config.yaml
n_kv_head: 1
init_std_o: 0.0418
lr: 0.0142
batch_tokens: 131072
Each number is 200 + 30 x the weight over its row's rms, rounded and kept within 0 to 999. Layers, rows and columns count from 0. The size before them is the row's rms in percent of the matrix's.

# up: layer 2 MLP up, 1152x192, rms 0.0482, rows 1132-1149, columns 0-191
# down: layer 2 MLP down (transposed), 1152x192, rms 0.0482, rows 1132-1149, columns 0-191
up1132,090,216,137,219,196,164,180,231,198,190,196,214,151,201,184,220,200,180,236,162,213,198,224,198,189,213,180,95,228,246,222,245,195,211,261,178,220,198,199,204,214,166,156,204,211,227,171,230,232,172,238,214,263,200,169,200,195,228,155,189,192,218,217,157,201,216,218,224,206,222,213,181,182,217,207,230,201,222,170,214,180,245,215,222,245,220,171,150,241,186,173,149,183,195,177,197,295,176,197,217,267,196,191,246,210,182,199,215,211,245,169,243,205,142,222,206,216,174,202,240,214,241,187,196,150,229,210,161,228,253,268,222,260,196,163,210,189,197,202,169,248,233,163,206,220,196,165,188,199,200,211,217,153,188,225,194,183,209,229,199,211,232,189,230,173,178,217,166,200,215,227,193,190,281,178,217,238,198,161,183,208,227,231,190,267,224,155,241,195,215,226,146,261
down1132,091,199,232,160,202,251,211,174,227,247,186,155,208,177,245,194,168,227,149,232,139,230,195,206,183,236,185,231,260,162,189,186,204,193,180,228,169,205,160,198,181,222,158,182,220,151,224,160,193,223,229,203,173,211,164,175,205,205,255,171,180,242,206,241,231,199,164,232,215,161,174,208,261,169,228,205,185,219,229,243,210,200,194,198,158,202,210,219,244,194,276,241,237,199,162,204,131,224,211,170,117,206,226,176,233,211,164,142,159,176,240,130,211,181,199,211,196,202,181,220,213,189,203,173,266,199,206,243,188,165,172,160,191,139,219,183,230,214,138,160,196,207,203,185,181,184,191,248,182,224,148,156,204,249,217,217,213,214,219,223,181,196,223,197,179,247,206,193,172,199,187,199,157,182,220,172,198,194,224,175,219,151,225,235,168,219,202,201,209,168,206,238,133
up1133,100,176,253,174,186,219,212,179,209,223,240,246,223,187,181,141,189,226,225,206,225,205,162,200,204,209,162,241,195,157,222,232,228,171,217,183,187,178,137,232,207,242,200,221,227,229,212,203,161,174,186,197,269,214,199,224,208,168,195,236,230,203,227,224,166,183,170,222,220,191,193,196,209,149,228,261,176,187,181,200,151,161,192,123,207,242,154,184,182,182,221,167,221,187,260,175,241,232,237,236,193,179,181,253,115,233,233,131,210,187,222,213,190,196,178,146,242,198,217,173,171,223,174,218,128,219,204,236,236,197,267,202,168,231,209,202,239,179,148,221,165,197,217,221,235,187,203,185,160,195,193,211,247,197,246,212,177,234,178,172,219,209,184,186,163,194,183,212,214,183,291,186,241,243,195,223,207,182,183,223,158,251,229,183,198,168,185,175,167,201,195,201,215
down1133,098,183,181,119,177,241,151,260,213,195,203,166,193,247,182,190,204,214,214,175,197,202,211,223,161,191,179,209,153,232,213,192,220,208,205,210,177,231,177,175,204,236,160,166,183,185,217,194,234,136,180,200,232,256,182,235,217,233,203,166,156,184,189,167,223,229,191,239,196,156,215,181,216,250,207,185,224,217,226,203,213,186,225,167,190,253,194,186,233,176,143,145,222,177,189,205,226,201,186,187,219,200,152,183,175,200,181,208,177,246,203,214,139,209,233,252,193,173,173,172,205,179,204,180,237,211,211,192,229,172,122,180,223,147,204,171,182,227,214,154,173,217,183,173,250,181,230,179,140,198,199,178,207,222,131,181,225,191,171,194,160,158,174,187,138,263,170,195,191,218,175,224,184,183,239,232,171,187,157,184,227,185,246,231,173,233,174,128,274,178,262,219,183
up1134,107,163,190,173,190,173,230,234,110,237,171,218,235,165,191,203,226,191,244,192,218,170,242,126,237,222,209,205,229,182,195,231,197,217,212,266,293,216,212,225,206,192,207,235,204,188,200,208,178,211,225,234,228,256,205,219,168,186,208,193,192,218,248,218,197,236,200,209,216,220,245,254,193,184,237,201,201,214,233,214,196,225,260,204,198,164,163,208,162,166,214,183,212,240,203,206,167,225,231,206,143,175,196,191,239,184,204,234,145,129,185,182,220,255,206,199,193,263,197,229,184,205,211,199,191,230,180,200,135,226,228,228,159,194,152,187,214,180,212,192,137,180,205,239,223,210,221,225,225,154,156,180,181,186,188,223,151,185,211,229,231,187,224,166,169,197,196,195,170,207,192,195,138,151,238,183,214,213,247,174,200,258,165,221,197,154,135,184,233,208,222,184,145
down1134,111,227,178,204,268,215,225,195,148,207,205,165,179,202,172,189,227,225,234,196,237,219,183,178,140,226,186,202,176,196,224,161,179,169,169,242,206,175,214,187,177,208,219,164,273,214,202,206,161,179,234,206,180,264,224,198,252,208,196,238,177,241,220,229,163,191,257,238,168,227,223,210,184,182,231,163,206,163,282,172,200,123,182,207,182,180,169,160,144,210,222,200,188,214,220,219,223,192,165,160,234,203,251,188,157,193,189,220,211,208,233,202,251,217,240,187,208,210,162,174,196,221,142,163,214,245,215,210,185,192,251,187,217,205,185,210,143,226,233,120,225,236,255,141,195,205,187,170,186,198,181,187,189,168,222,170,196,170,237,245,198,188,190,167,208,228,234,232,192,184,167,194,235,227,211,183,180,160,168,181,120,163,218,246,197,172,160,160,190,215,215,215,205
up1135,092,240,224,222,209,203,209,189,193,235,194,212,223,220,197,224,229,188,195,141,221,202,177,226,261,203,128,185,204,112,159,193,208,133,150,177,188,226,185,192,209,234,186,245,186,165,165,225,212,216,205,163,239,210,153,206,219,187,207,175,242,220,214,202,199,222,190,219,217,209,213,227,212,159,181,200,226,267,216,206,216,170,225,173,198,190,146,158,191,185,177,212,228,186,231,217,219,180,181,200,176,252,233,180,208,239,211,170,222,193,206,179,187,179,168,195,210,204,192,274,141,246,223,193,207,220,184,170,202,140,185,213,172,169,210,173,236,193,250,246,153,183,210,210,159,270,158,291,224,183,209,203,251,138,236,229,238,151,163,165,196,159,181,160,210,125,180,206,269,197,201,163,205,191,177,167,232,167,193,200,177,212,190,228,227,185,200,212,185,177,233,207,209
down1135,103,180,204,252,224,198,202,197,171,243,160,150,212,151,218,208,264,162,227,157,227,200,222,183,221,210,132,201,206,157,214,235,222,215,172,113,200,201,211,208,215,242,211,165,214,177,207,185,197,182,192,236,180,191,151,185,156,184,219,187,208,196,229,261,165,219,234,185,161,205,150,204,220,230,214,156,204,238,123,226,229,201,163,183,218,241,202,161,244,242,216,152,221,187,211,221,175,194,199,207,140,241,257,192,219,165,229,206,183,205,226,234,246,197,170,201,204,209,209,229,157,225,182,215,152,230,168,196,245,158,135,192,177,247,179,210,208,207,231,220,190,238,170,187,188,207,203,225,247,187,220,187,194,180,219,169,144,200,221,150,249,178,146,165,177,180,199,214,214,229,197,175,229,192,144,193,177,171,224,133,208,208,202,191,166,186,172,230,259,174,228,222,246
up1136,101,169,198,202,218,186,146,159,208,201,204,218,184,190,172,253,184,145,229,217,260,225,187,248,216,222,261,171,158,184,236,234,161,220,230,194,220,211,165,233,143,209,219,189,208,193,228,169,176,185,199,194,165,171,220,162,189,192,180,196,213,190,227,245,152,187,188,178,171,211,214,189,130,161,132,232,187,238,197,207,214,183,220,216,159,208,207,184,182,225,190,208,182,246,197,223,215,189,128,205,152,215,215,183,218,180,146,227,194,195,202,214,203,218,188,237,204,175,197,207,178,235,220,245,168,162,268,231,252,217,272,246,196,227,158,198,149,196,205,189,149,172,184,216,227,209,203,233,192,238,199,212,223,153,195,213,237,259,240,178,235,194,182,194,173,197,230,188,175,188,193,209,133,272,238,193,187,240,192,206,166,220,182,254,167,209,154,247,223,181,186,127,162
down1136,097,238,254,183,157,184,194,224,222,222,242,146,204,214,184,184,209,237,169,235,141,184,211,228,170,185,192,236,188,175,173,156,246,174,181,168,218,155,158,200,239,199,174,220,201,175,167,213,196,185,196,144,233,187,209,190,190,160,216,203,197,178,235,165,238,228,216,249,216,193,186,190,186,192,230,153,225,205,246,206,221,219,159,179,192,172,163,212,155,148,132,193,193,155,207,159,240,178,257,214,209,210,185,191,203,222,221,185,236,241,215,213,190,185,141,183,175,176,165,253,166,189,177,210,185,241,197,203,147,223,158,174,172,175,226,231,231,202,177,230,204,167,153,173,142,171,216,195,164,226,229,196,223,214,253,177,146,174,126,197,154,194,188,234,276,192,151,168,186,183,186,235,180,188,194,211,166,156,191,190,221,195,187,245,234,153,242,195,134,185,214,240,198
up1137,110,174,225,236,244,173,182,196,228,152,190,177,216,186,209,209,251,210,172,186,189,174,229,200,154,200,225,165,183,199,189,260,234,247,249,217,234,230,224,183,240,178,205,165,212,244,199,215,232,163,226,206,198,174,267,203,246,217,191,184,192,164,188,218,242,219,198,225,180,229,201,205,160,200,158,241,174,132,248,217,206,178,191,240,233,197,197,206,206,219,247,229,250,175,180,194,177,203,211,225,178,214,189,284,227,182,190,226,169,145,242,190,210,191,224,223,175,252,181,182,176,136,134,159,184,216,178,212,220,216,267,164,240,226,222,179,161,265,203,250,228,203,162,196,240,216,222,203,222,169,236,200,255,259,234,215,166,169,214,238,243,197,169,194,201,199,170,195,153,218,211,161,176,191,210,231,149,194,195,213,202,226,233,147,195,193,180,180,257,224,198,250,198
down1137,104,214,202,182,176,245,174,235,161,216,216,229,192,235,200,160,141,174,195,204,215,254,202,180,229,193,193,197,276,203,206,149,203,200,181,188,201,203,137,188,198,229,196,233,193,163,188,186,166,221,171,196,211,259,151,205,142,186,196,203,225,240,226,156,187,234,211,177,197,206,177,214,238,198,266,152,183,255,139,169,229,230,237,167,189,191,174,224,231,224,199,178,199,254,205,196,210,210,222,184,195,192,208,149,186,222,187,166,208,252,185,227,157,206,190,227,218,188,203,198,236,244,226,217,273,165,212,198,200,178,173,153,207,130,145,212,230,146,136,178,165,207,194,266,167,227,187,233,172,216,187,207,163,162,160,188,219,246,222,195,145,212,217,198,203,220,202,188,233,202,244,261,211,240,212,153,229,207,201,210,169,213,170,277,216,231,241,222,210,216,187,167,226
up1138,105,155,188,158,253,217,160,230,197,222,249,172,239,182,167,183,118,220,213,185,196,131,168,212,201,206,203,166,263,212,256,104,198,162,200,225,264,185,186,197,178,232,160,217,191,229,199,165,161,190,189,198,221,187,181,204,224,257,190,199,190,245,165,183,214,171,156,215,204,244,144,200,223,154,191,141,244,216,236,181,222,191,175,162,186,263,152,177,185,203,207,217,207,185,192,211,192,233,167,191,179,151,208,189,163,206,156,231,173,211,173,220,195,183,268,222,190,205,222,189,194,218,179,189,201,172,127,228,203,207,224,216,200,229,216,131,250,241,209,185,157,243,208,132,189,188,201,226,191,230,165,168,211,217,202,161,156,202,184,177,234,175,195,195,190,183,208,220,264,197,183,211,165,232,165,216,170,173,215,213,244,183,177,193,209,180,195,194,227,154,212,225,201
down1138,108,208,212,172,207,221,205,193,251,199,225,230,182,164,205,261,200,262,215,259,239,186,186,235,195,205,182,250,161,206,166,171,190,230,189,282,194,234,198,235,187,212,158,190,225,259,162,215,169,179,173,193,177,221,174,194,217,232,247,213,193,164,138,180,228,156,222,216,196,160,151,199,174,239,208,223,169,210,190,198,209,221,194,166,198,205,182,218,204,163,165,224,168,205,226,208,213,220,175,184,154,220,223,204,198,199,176,213,231,191,227,201,227,192,240,150,163,198,168,253,124,193,220,242,186,185,215,160,195,154,192,195,158,252,306,171,238,224,179,193,191,197,247,222,272,184,163,182,243,206,197,220,185,179,248,190,175,175,208,227,239,171,264,176,192,199,145,249,191,186,213,210,165,178,159,208,189,237,205,174,182,212,220,191,157,180,189,221,236,159,218,255,187
up1139,104,119,208,185,146,186,264,239,200,227,172,158,249,185,193,191,226,202,163,195,213,208,201,154,162,248,158,211,187,238,179,168,212,202,181,207,186,185,205,196,196,193,174,215,203,187,216,268,225,216,191,155,230,231,193,192,173,195,200,195,167,192,213,190,202,189,219,248,140,205,201,212,246,218,183,184,197,118,210,222,253,197,137,225,195,211,177,185,200,196,200,258,247,204,202,207,223,195,197,219,207,188,189,218,183,177,189,181,167,180,210,137,221,202,205,161,213,162,172,164,169,184,183,196,259,209,183,214,209,223,221,264,233,237,212,218,176,148,227,157,236,255,199,234,194,154,270,253,191,178,182,194,217,180,231,178,219,240,195,213,211,159,191,217,219,214,188,203,179,233,158,194,214,171,208,184,231,220,197,207,165,125,194,164,236,123,181,144,211,225,207,237,107
down1139,096,187,173,208,233,196,193,202,171,161,181,200,223,137,216,195,172,174,225,177,189,192,147,238,163,160,208,129,155,208,190,181,160,207,181,180,205,249,207,196,231,211,168,196,170,182,206,224,226,178,196,175,150,117,261,277,161,105,177,200,153,204,207,220,208,176,217,190,287,238,232,181,205,169,212,180,139,223,202,186,218,222,268,162,219,228,157,185,211,211,211,196,202,195,168,226,246,183,170,192,185,225,183,178,166,206,246,210,226,190,180,207,270,203,198,177,221,207,214,184,208,201,183,164,189,216,221,217,198,230,221,189,227,189,104,228,219,225,233,238,212,233,211,203,222,162,157,197,208,158,164,206,175,199,244,190,165,178,219,212,174,190,161,201,193,163,264,224,183,209,224,137,211,219,185,174,158,231,201,198,217,233,192,181,188,178,155,191,229,163,184,204,206
up1140,087,220,241,170,175,160,140,232,203,201,215,225,193,221,212,201,191,217,144,204,216,201,229,154,241,211,164,241,197,192,189,244,168,236,238,195,207,196,253,200,197,232,176,211,221,263,235,190,201,183,221,202,185,163,151,208,207,184,173,159,169,130,160,232,170,221,164,173,270,204,157,211,174,215,212,213,185,191,220,253,187,190,185,202,180,205,179,174,225,148,221,189,241,170,227,156,202,185,228,193,260,164,158,181,254,153,169,201,208,175,247,181,191,172,206,179,177,269,196,177,199,203,162,175,230,232,214,199,184,218,215,236,219,208,185,176,212,143,239,133,141,147,183,236,222,184,174,178,190,174,222,238,178,206,220,173,226,219,201,148,170,175,168,128,243,231,178,238,251,228,214,211,206,152,162,199,204,195,212,145,171,213,198,227,252,196,205,205,179,233,224,243,183
down1140,093,182,177,174,225,242,175,173,224,141,197,190,150,216,211,171,228,226,238,211,176,162,154,203,161,175,210,257,194,223,166,160,208,178,196,237,216,232,165,242,182,205,149,191,207,229,253,238,208,241,206,185,215,229,216,137,186,235,203,214,213,219,192,182,206,178,248,261,167,165,248,187,215,190,161,211,224,221,221,227,204,178,191,186,215,192,208,215,174,221,225,222,196,185,160,198,174,251,224,192,185,205,170,132,224,235,193,160,121,182,162,189,240,208,221,213,232,210,241,204,219,148,215,233,211,155,197,115,245,245,202,197,273,255,216,184,213,204,241,253,213,221,179,187,209,179,225,179,157,214,170,148,170,156,171,176,199,203,194,170,198,242,228,165,205,222,239,169,212,225,193,155,176,202,220,204,176,212,203,168,238,123,170,219,145,231,188,226,220,199,211,233,198
up1141,117,204,280,229,204,182,189,221,187,159,206,202,155,199,178,205,179,132,216,210,210,196,248,206,227,149,240,226,237,202,213,185,225,188,164,161,290,162,256,228,173,176,235,240,180,174,167,196,205,185,162,210,212,207,230,245,220,248,204,214,185,248,185,190,204,212,248,178,206,204,204,216,181,202,204,205,201,166,202,207,198,134,203,223,177,146,267,206,202,178,187,194,188,225,172,168,199,176,234,220,140,174,223,161,186,202,210,236,229,193,198,203,229,219,189,198,195,239,196,174,208,187,237,136,183,202,200,255,228,170,111,158,194,158,192,222,206,160,149,189,176,243,207,182,213,256,231,192,178,236,167,204,220,195,216,238,260,154,187,185,190,196,255,145,193,157,107,171,187,231,224,204,219,229,175,210,191,181,213,187,188,189,199,184,219,147,244,168,210,176,185,184,185
down1141,101,147,265,206,243,203,189,201,167,148,256,187,146,240,171,173,167,127,187,172,247,164,167,237,197,197,193,182,249,211,196,225,185,206,152,180,286,163,208,212,222,175,201,227,153,207,165,200,223,185,194,196,205,179,201,243,218,230,202,181,169,216,168,208,183,267,172,198,216,210,208,241,185,167,158,207,211,190,177,235,180,177,190,224,187,165,199,206,217,239,212,219,182,208,206,203,203,198,256,203,140,234,184,159,234,194,230,197,195,210,193,177,201,230,187,225,225,217,232,186,214,195,225,169,173,172,203,247,196,187,158,235,241,139,176,186,251,135,171,169,217,191,232,143,219,210,222,196,196,246,195,198,178,199,210,242,213,120,207,170,223,176,225,142,211,219,167,187,199,182,227,174,280,211,169,209,241,216,246,222,225,184,205,204,215,139,248,140,168,201,186,195,172
up1142,102,218,183,206,173,266,173,212,200,177,192,210,274,176,182,195,164,192,190,174,249,208,198,129,194,195,212,200,214,224,184,219,199,133,174,148,185,136,150,178,194,196,224,173,213,202,208,199,197,215,230,225,176,158,222,198,217,216,201,186,205,216,190,188,254,202,200,176,221,201,178,233,235,212,187,193,179,223,206,223,187,206,169,295,253,234,221,194,237,245,199,168,195,207,159,210,221,204,203,247,228,203,164,250,219,219,178,122,214,183,171,170,182,212,186,206,176,171,209,159,205,169,209,220,207,182,194,206,222,189,172,153,216,160,160,171,196,253,231,230,189,171,216,194,192,130,264,206,151,248,142,208,244,190,220,210,185,188,188,188,214,182,157,245,153,183,181,172,221,199,205,216,154,161,212,244,133,242,136,162,229,182,198,205,192,221,175,238,187,194,196,248,122
down1142,092,231,234,242,238,169,222,159,186,250,216,204,105,238,214,235,219,193,230,204,194,228,185,244,196,189,159,128,147,206,187,214,168,272,167,203,164,181,238,148,205,222,184,186,240,209,198,130,216,215,172,178,221,254,216,219,205,215,166,123,215,184,192,207,169,218,198,202,171,227,202,220,214,188,220,207,204,193,215,182,208,214,224,204,220,153,148,171,211,180,201,190,222,204,207,189,195,180,160,189,155,165,194,122,211,212,173,230,211,247,229,247,177,179,194,193,269,206,190,185,151,228,174,222,206,190,188,200,221,243,217,268,139,225,190,251,179,147,203,146,165,233,182,219,214,219,160,230,190,172,247,180,200,230,199,183,189,209,188,196,160,187,170,217,174,193,202,183,184,182,199,261,194,186,153,172,236,170,160,278,188,216,211,214,223,208,194,163,254,206,201,204,200
up1143,091,192,215,182,164,228,201,160,185,188,164,202,184,166,214,210,238,191,239,219,157,191,190,204,201,182,178,185,184,174,244,162,218,231,207,236,156,160,179,206,210,177,221,159,191,225,193,189,230,211,174,225,228,159,222,254,207,237,202,215,168,225,210,253,219,201,211,210,153,136,272,159,116,201,185,240,207,190,180,169,207,155,207,190,200,162,193,184,224,166,201,194,226,179,231,138,244,193,163,182,247,195,192,200,226,226,262,189,245,168,168,235,216,207,220,269,214,237,171,217,169,174,160,194,215,204,247,188,188,180,205,236,148,185,192,163,224,216,273,154,208,206,178,238,192,210,212,231,213,212,206,157,178,292,190,165,173,159,189,189,168,231,195,271,167,194,171,201,144,221,191,233,240,191,200,175,154,248,156,174,183,202,241,179,217,160,213,157,194,189,216,222,182
down1143,093,204,205,226,227,191,179,225,195,197,221,192,222,223,173,225,194,159,189,199,215,181,214,254,220,214,196,196,216,234,163,169,189,203,186,121,228,187,237,171,207,211,213,238,178,285,159,224,230,212,169,196,129,205,130,176,201,173,138,201,175,223,247,155,191,173,213,169,223,224,226,197,173,240,171,196,198,179,191,228,197,283,199,179,180,247,193,162,253,183,217,259,218,229,183,211,164,205,171,274,195,164,232,220,190,155,215,193,236,213,215,238,199,215,164,175,211,168,220,205,170,206,191,179,170,206,136,150,215,267,191,177,221,229,152,205,215,230,216,245,158,182,233,205,228,158,193,200,221,174,186,227,202,133,187,188,234,215,178,201,229,162,210,244,207,219,159,187,158,215,193,180,203,166,170,200,198,239,190,191,187,208,177,135,228,172,146,245,247,204,149,235,190
up1144,102,187,222,239,194,169,209,255,195,181,214,201,157,189,188,163,170,206,193,203,211,163,220,207,218,198,180,151,235,201,204,257,268,149,239,201,202,251,171,167,187,163,176,260,200,195,158,158,246,162,183,165,143,177,148,191,203,177,179,180,223,199,199,179,220,233,144,221,166,199,190,175,199,212,231,161,153,173,195,133,196,229,185,186,190,195,169,238,213,227,195,175,233,188,196,204,214,176,196,205,203,196,119,215,170,206,177,190,194,202,145,179,286,123,237,170,174,228,247,201,162,187,175,226,166,257,158,207,225,210,212,197,163,233,213,181,218,211,177,214,191,190,260,186,207,214,203,216,196,223,243,188,211,197,163,287,231,195,231,215,206,205,190,240,162,187,183,180,186,235,188,202,199,162,240,274,224,161,202,190,244,183,184,174,202,204,234,181,150,195,231,203,250
down1144,098,216,191,227,212,217,191,149,205,212,206,154,239,205,159,251,206,176,203,207,183,210,244,220,198,203,335,242,169,190,213,185,185,156,164,152,230,182,202,254,171,205,190,144,229,238,194,179,179,218,195,231,227,183,223,295,197,171,202,187,191,233,234,237,202,163,282,178,208,200,186,255,155,187,215,191,194,213,194,215,170,180,230,192,229,219,193,170,202,131,181,167,190,207,228,187,204,213,200,209,196,198,223,186,233,167,250,231,209,197,176,199,193,240,132,197,200,214,140,230,245,240,214,155,183,183,264,192,187,237,128,230,187,179,197,199,194,179,201,202,162,194,206,202,195,174,207,213,228,182,131,163,239,194,223,163,134,210,180,208,181,208,188,170,189,223,183,188,155,179,203,166,201,204,175,206,197,190,199,184,183,195,221,220,202,167,128,214,213,192,168,149,172
up1145,106,202,214,244,213,183,160,227,238,253,230,197,200,240,166,162,238,171,202,168,249,230,191,128,210,170,198,254,180,238,129,257,228,223,181,233,235,227,176,221,197,211,199,212,195,206,188,218,257,203,208,200,152,208,214,226,202,200,264,174,257,235,151,203,199,219,165,206,247,149,205,156,255,182,216,181,179,220,230,230,158,218,165,232,190,231,160,194,229,166,224,194,128,228,220,204,214,211,221,232,193,192,162,191,183,233,235,194,219,187,170,202,229,239,223,251,186,247,207,225,191,199,181,200,172,235,224,214,261,140,168,161,233,209,229,218,135,227,230,209,164,228,168,228,251,211,192,157,206,197,202,201,200,170,237,193,222,229,168,215,201,236,164,209,186,232,182,217,184,184,172,184,220,149,163,223,186,237,200,251,146,163,207,216,211,200,218,237,192,223,141,206,190
down1145,109,191,169,234,213,183,178,192,184,223,247,203,235,210,157,175,181,211,203,161,252,266,199,208,200,216,244,188,177,169,186,196,193,177,202,113,177,213,175,266,155,239,239,211,172,166,179,249,208,235,202,211,275,283,222,202,229,272,174,223,201,209,172,141,249,164,168,201,172,190,243,245,225,242,199,209,254,194,196,218,229,193,164,228,181,218,153,188,183,247,141,236,209,238,180,205,251,155,206,226,242,204,162,232,238,223,231,154,210,191,205,234,215,234,193,163,225,223,170,237,185,223,191,231,181,173,232,169,192,242,218,232,216,176,212,194,184,169,224,187,206,188,258,169,240,210,188,203,199,205,195,245,236,205,200,226,218,217,179,192,260,236,240,180,219,188,233,165,200,209,186,210,199,208,256,216,183,220,182,197,222,191,195,204,184,140,201,193,240,259,194,210,190
up1146,098,202,207,231,246,207,177,212,205,180,213,159,171,159,210,243,212,212,193,242,149,187,147,192,262,152,203,221,214,198,227,218,214,127,233,118,193,242,227,134,230,233,206,174,221,164,233,229,243,193,201,189,235,164,185,193,207,191,178,160,205,184,182,193,211,167,222,162,155,197,206,190,172,187,163,217,230,188,248,205,265,181,263,148,208,215,179,192,178,168,225,150,235,207,149,151,154,220,216,192,189,246,207,203,175,220,226,181,185,166,211,185,230,203,227,212,164,230,177,166,188,191,211,217,191,236,192,201,223,207,201,173,186,270,189,166,227,205,223,163,202,218,186,202,139,183,197,159,204,146,196,208,160,214,248,165,214,152,196,217,201,156,172,220,161,249,208,182,171,195,247,206,136,205,164,207,150,152,208,228,171,146,166,199,208,200,239,258,181,171,214,194,172
down1146,099,200,218,229,186,217,196,176,211,186,195,172,177,241,188,215,181,131,185,175,199,238,167,198,264,192,144,199,190,216,197,138,187,196,233,168,176,200,220,206,167,183,199,155,193,192,220,225,259,194,233,189,160,175,195,189,232,173,155,243,146,177,167,177,182,194,209,228,190,201,227,166,151,193,167,233,187,172,163,240,222,124,181,206,253,140,196,211,228,194,166,163,237,199,166,204,195,194,206,198,187,173,240,208,246,283,242,208,253,214,211,227,184,231,214,161,145,211,193,158,199,186,199,217,194,155,203,133,139,193,219,228,210,223,178,260,157,233,191,178,224,175,230,210,253,151,208,233,203,188,191,213,227,229,191,187,187,169,238,121,212,177,180,220,163,225,218,181,210,283,167,182,200,235,193,234,233,196,171,217,186,207,228,210,253,183,206,214,197,206,236,158,171
up1147,093,169,240,228,249,194,164,200,202,186,217,198,171,185,114,183,197,209,230,206,156,194,215,221,209,167,166,182,196,193,186,216,166,224,200,226,259,181,222,196,220,244,215,218,172,232,218,283,156,260,182,177,177,194,181,166,166,200,168,171,197,216,173,193,218,184,194,167,170,158,193,196,129,170,204,196,204,257,212,211,214,226,204,132,224,173,215,168,233,181,184,204,151,180,205,213,241,174,193,199,241,201,185,214,220,127,173,233,223,233,189,206,187,194,159,214,191,228,124,104,212,228,162,218,169,220,221,157,228,187,184,177,241,186,154,241,197,211,173,230,167,222,218,186,236,183,202,194,186,216,154,201,129,177,190,239,213,192,174,169,219,205,188,237,231,200,161,187,199,194,244,209,236,143,231,217,200,251,177,233,218,193,187,263,196,179,190,246,233,179,215,184,256
down1147,094,249,175,198,186,164,220,269,194,186,156,177,213,304,219,231,173,202,193,250,258,202,185,172,204,246,246,180,213,233,192,229,176,204,215,215,169,189,171,220,221,233,180,209,202,219,216,197,261,182,197,160,183,239,186,191,224,181,180,216,184,173,233,197,197,203,162,205,227,212,215,218,223,205,173,273,215,177,180,225,209,182,152,267,180,207,193,217,153,169,213,201,217,226,151,187,210,260,168,210,181,169,203,223,167,220,216,129,154,186,214,246,244,226,242,190,180,190,272,183,178,190,219,183,180,199,183,228,154,199,222,154,178,248,251,137,220,175,195,188,221,216,142,245,219,178,190,249,219,191,235,227,219,203,228,209,207,244,199,197,137,189,227,173,186,231,155,240,179,242,194,226,213,216,210,221,173,147,175,167,187,174,216,210,203,247,203,165,171,200,223,251,212
up1148,097,184,223,146,246,196,171,224,178,225,217,235,238,213,194,226,142,222,193,170,209,207,224,190,176,252,209,187,195,180,207,246,206,252,206,237,168,178,203,175,192,192,216,225,186,243,184,162,217,185,195,221,242,164,249,202,257,205,167,211,263,222,201,217,155,138,195,154,221,218,190,249,185,225,238,220,158,168,219,159,217,217,190,231,154,256,231,220,178,209,221,165,231,264,219,223,197,227,216,248,170,214,148,194,193,171,155,148,254,192,171,140,237,201,165,156,207,216,221,228,188,238,208,219,218,202,194,254,199,208,232,222,215,188,170,205,232,196,202,217,249,222,186,222,208,149,164,178,170,197,232,256,113,214,175,232,176,218,231,197,225,194,164,171,258,206,253,208,186,181,236,226,230,213,208,200,172,181,207,208,205,207,155,163,149,254,179,196,214,199,147,209,217
down1148,100,196,186,234,245,241,223,202,216,215,208,167,177,160,204,149,212,141,187,234,231,231,199,186,254,189,189,227,254,188,140,166,228,140,168,173,181,195,203,161,197,184,228,189,220,228,148,221,166,196,222,172,134,215,184,248,157,192,233,211,170,194,201,239,221,211,187,232,187,225,195,190,230,188,167,211,212,200,214,249,236,221,234,204,194,181,176,176,197,212,232,245,203,216,224,202,223,149,204,120,276,147,257,201,176,217,204,242,132,212,197,179,128,228,157,191,132,174,154,157,205,229,175,197,213,220,174,129,227,237,179,159,209,174,193,204,197,183,160,200,177,147,164,221,199,186,198,223,186,218,221,199,190,196,180,189,237,186,254,221,208,173,211,214,142,219,188,146,194,215,206,193,166,196,190,222,220,224,170,178,153,208,257,239,197,242,191,231,170,220,211,204,194
up1149,095,200,193,163,215,154,153,200,255,241,165,173,138,214,206,178,157,186,250,193,191,162,206,252,199,144,176,182,194,211,239,232,198,202,236,188,185,198,206,216,225,162,209,171,162,183,169,218,201,205,248,176,234,208,200,199,237,197,143,154,207,173,179,241,230,238,233,174,193,197,196,189,150,173,152,154,228,208,220,228,212,149,262,179,254,194,158,177,251,179,250,142,245,224,212,181,180,176,175,235,161,215,229,258,245,184,214,227,184,183,188,205,198,193,219,232,195,172,186,172,198,165,169,232,190,134,253,238,202,245,183,206,166,193,132,220,186,197,223,220,251,204,204,246,177,222,197,205,217,208,215,195,131,247,166,200,215,252,230,173,175,209,198,237,193,122,208,237,186,232,191,175,219,139,216,152,195,176,182,183,226,193,179,200,222,189,191,197,194,179,166,210,182
down1149,100,183,146,185,165,230,165,176,175,191,220,220,217,197,169,150,183,201,262,201,192,186,192,173,192,212,184,240,229,170,203,214,207,193,194,227,205,173,181,128,225,183,218,192,191,229,223,206,144,183,142,206,218,184,188,249,188,164,188,200,192,182,208,151,223,208,146,152,138,168,159,181,191,189,198,135,152,190,149,196,181,200,168,187,194,239,186,169,203,228,137,222,144,139,244,241,185,191,223,208,179,220,157,252,211,214,255,157,212,210,190,212,153,238,189,199,265,174,162,194,181,213,233,198,241,234,133,237,204,144,174,174,208,186,236,145,161,168,201,171,195,199,194,186,162,189,186,219,158,215,275,220,226,210,219,220,189,203,215,157,175,175,195,162,156,216,228,177,197,213,223,183,214,212,191,189,218,144,211,176,201,180,196,244,130,162,151,228,194,180,214,188,233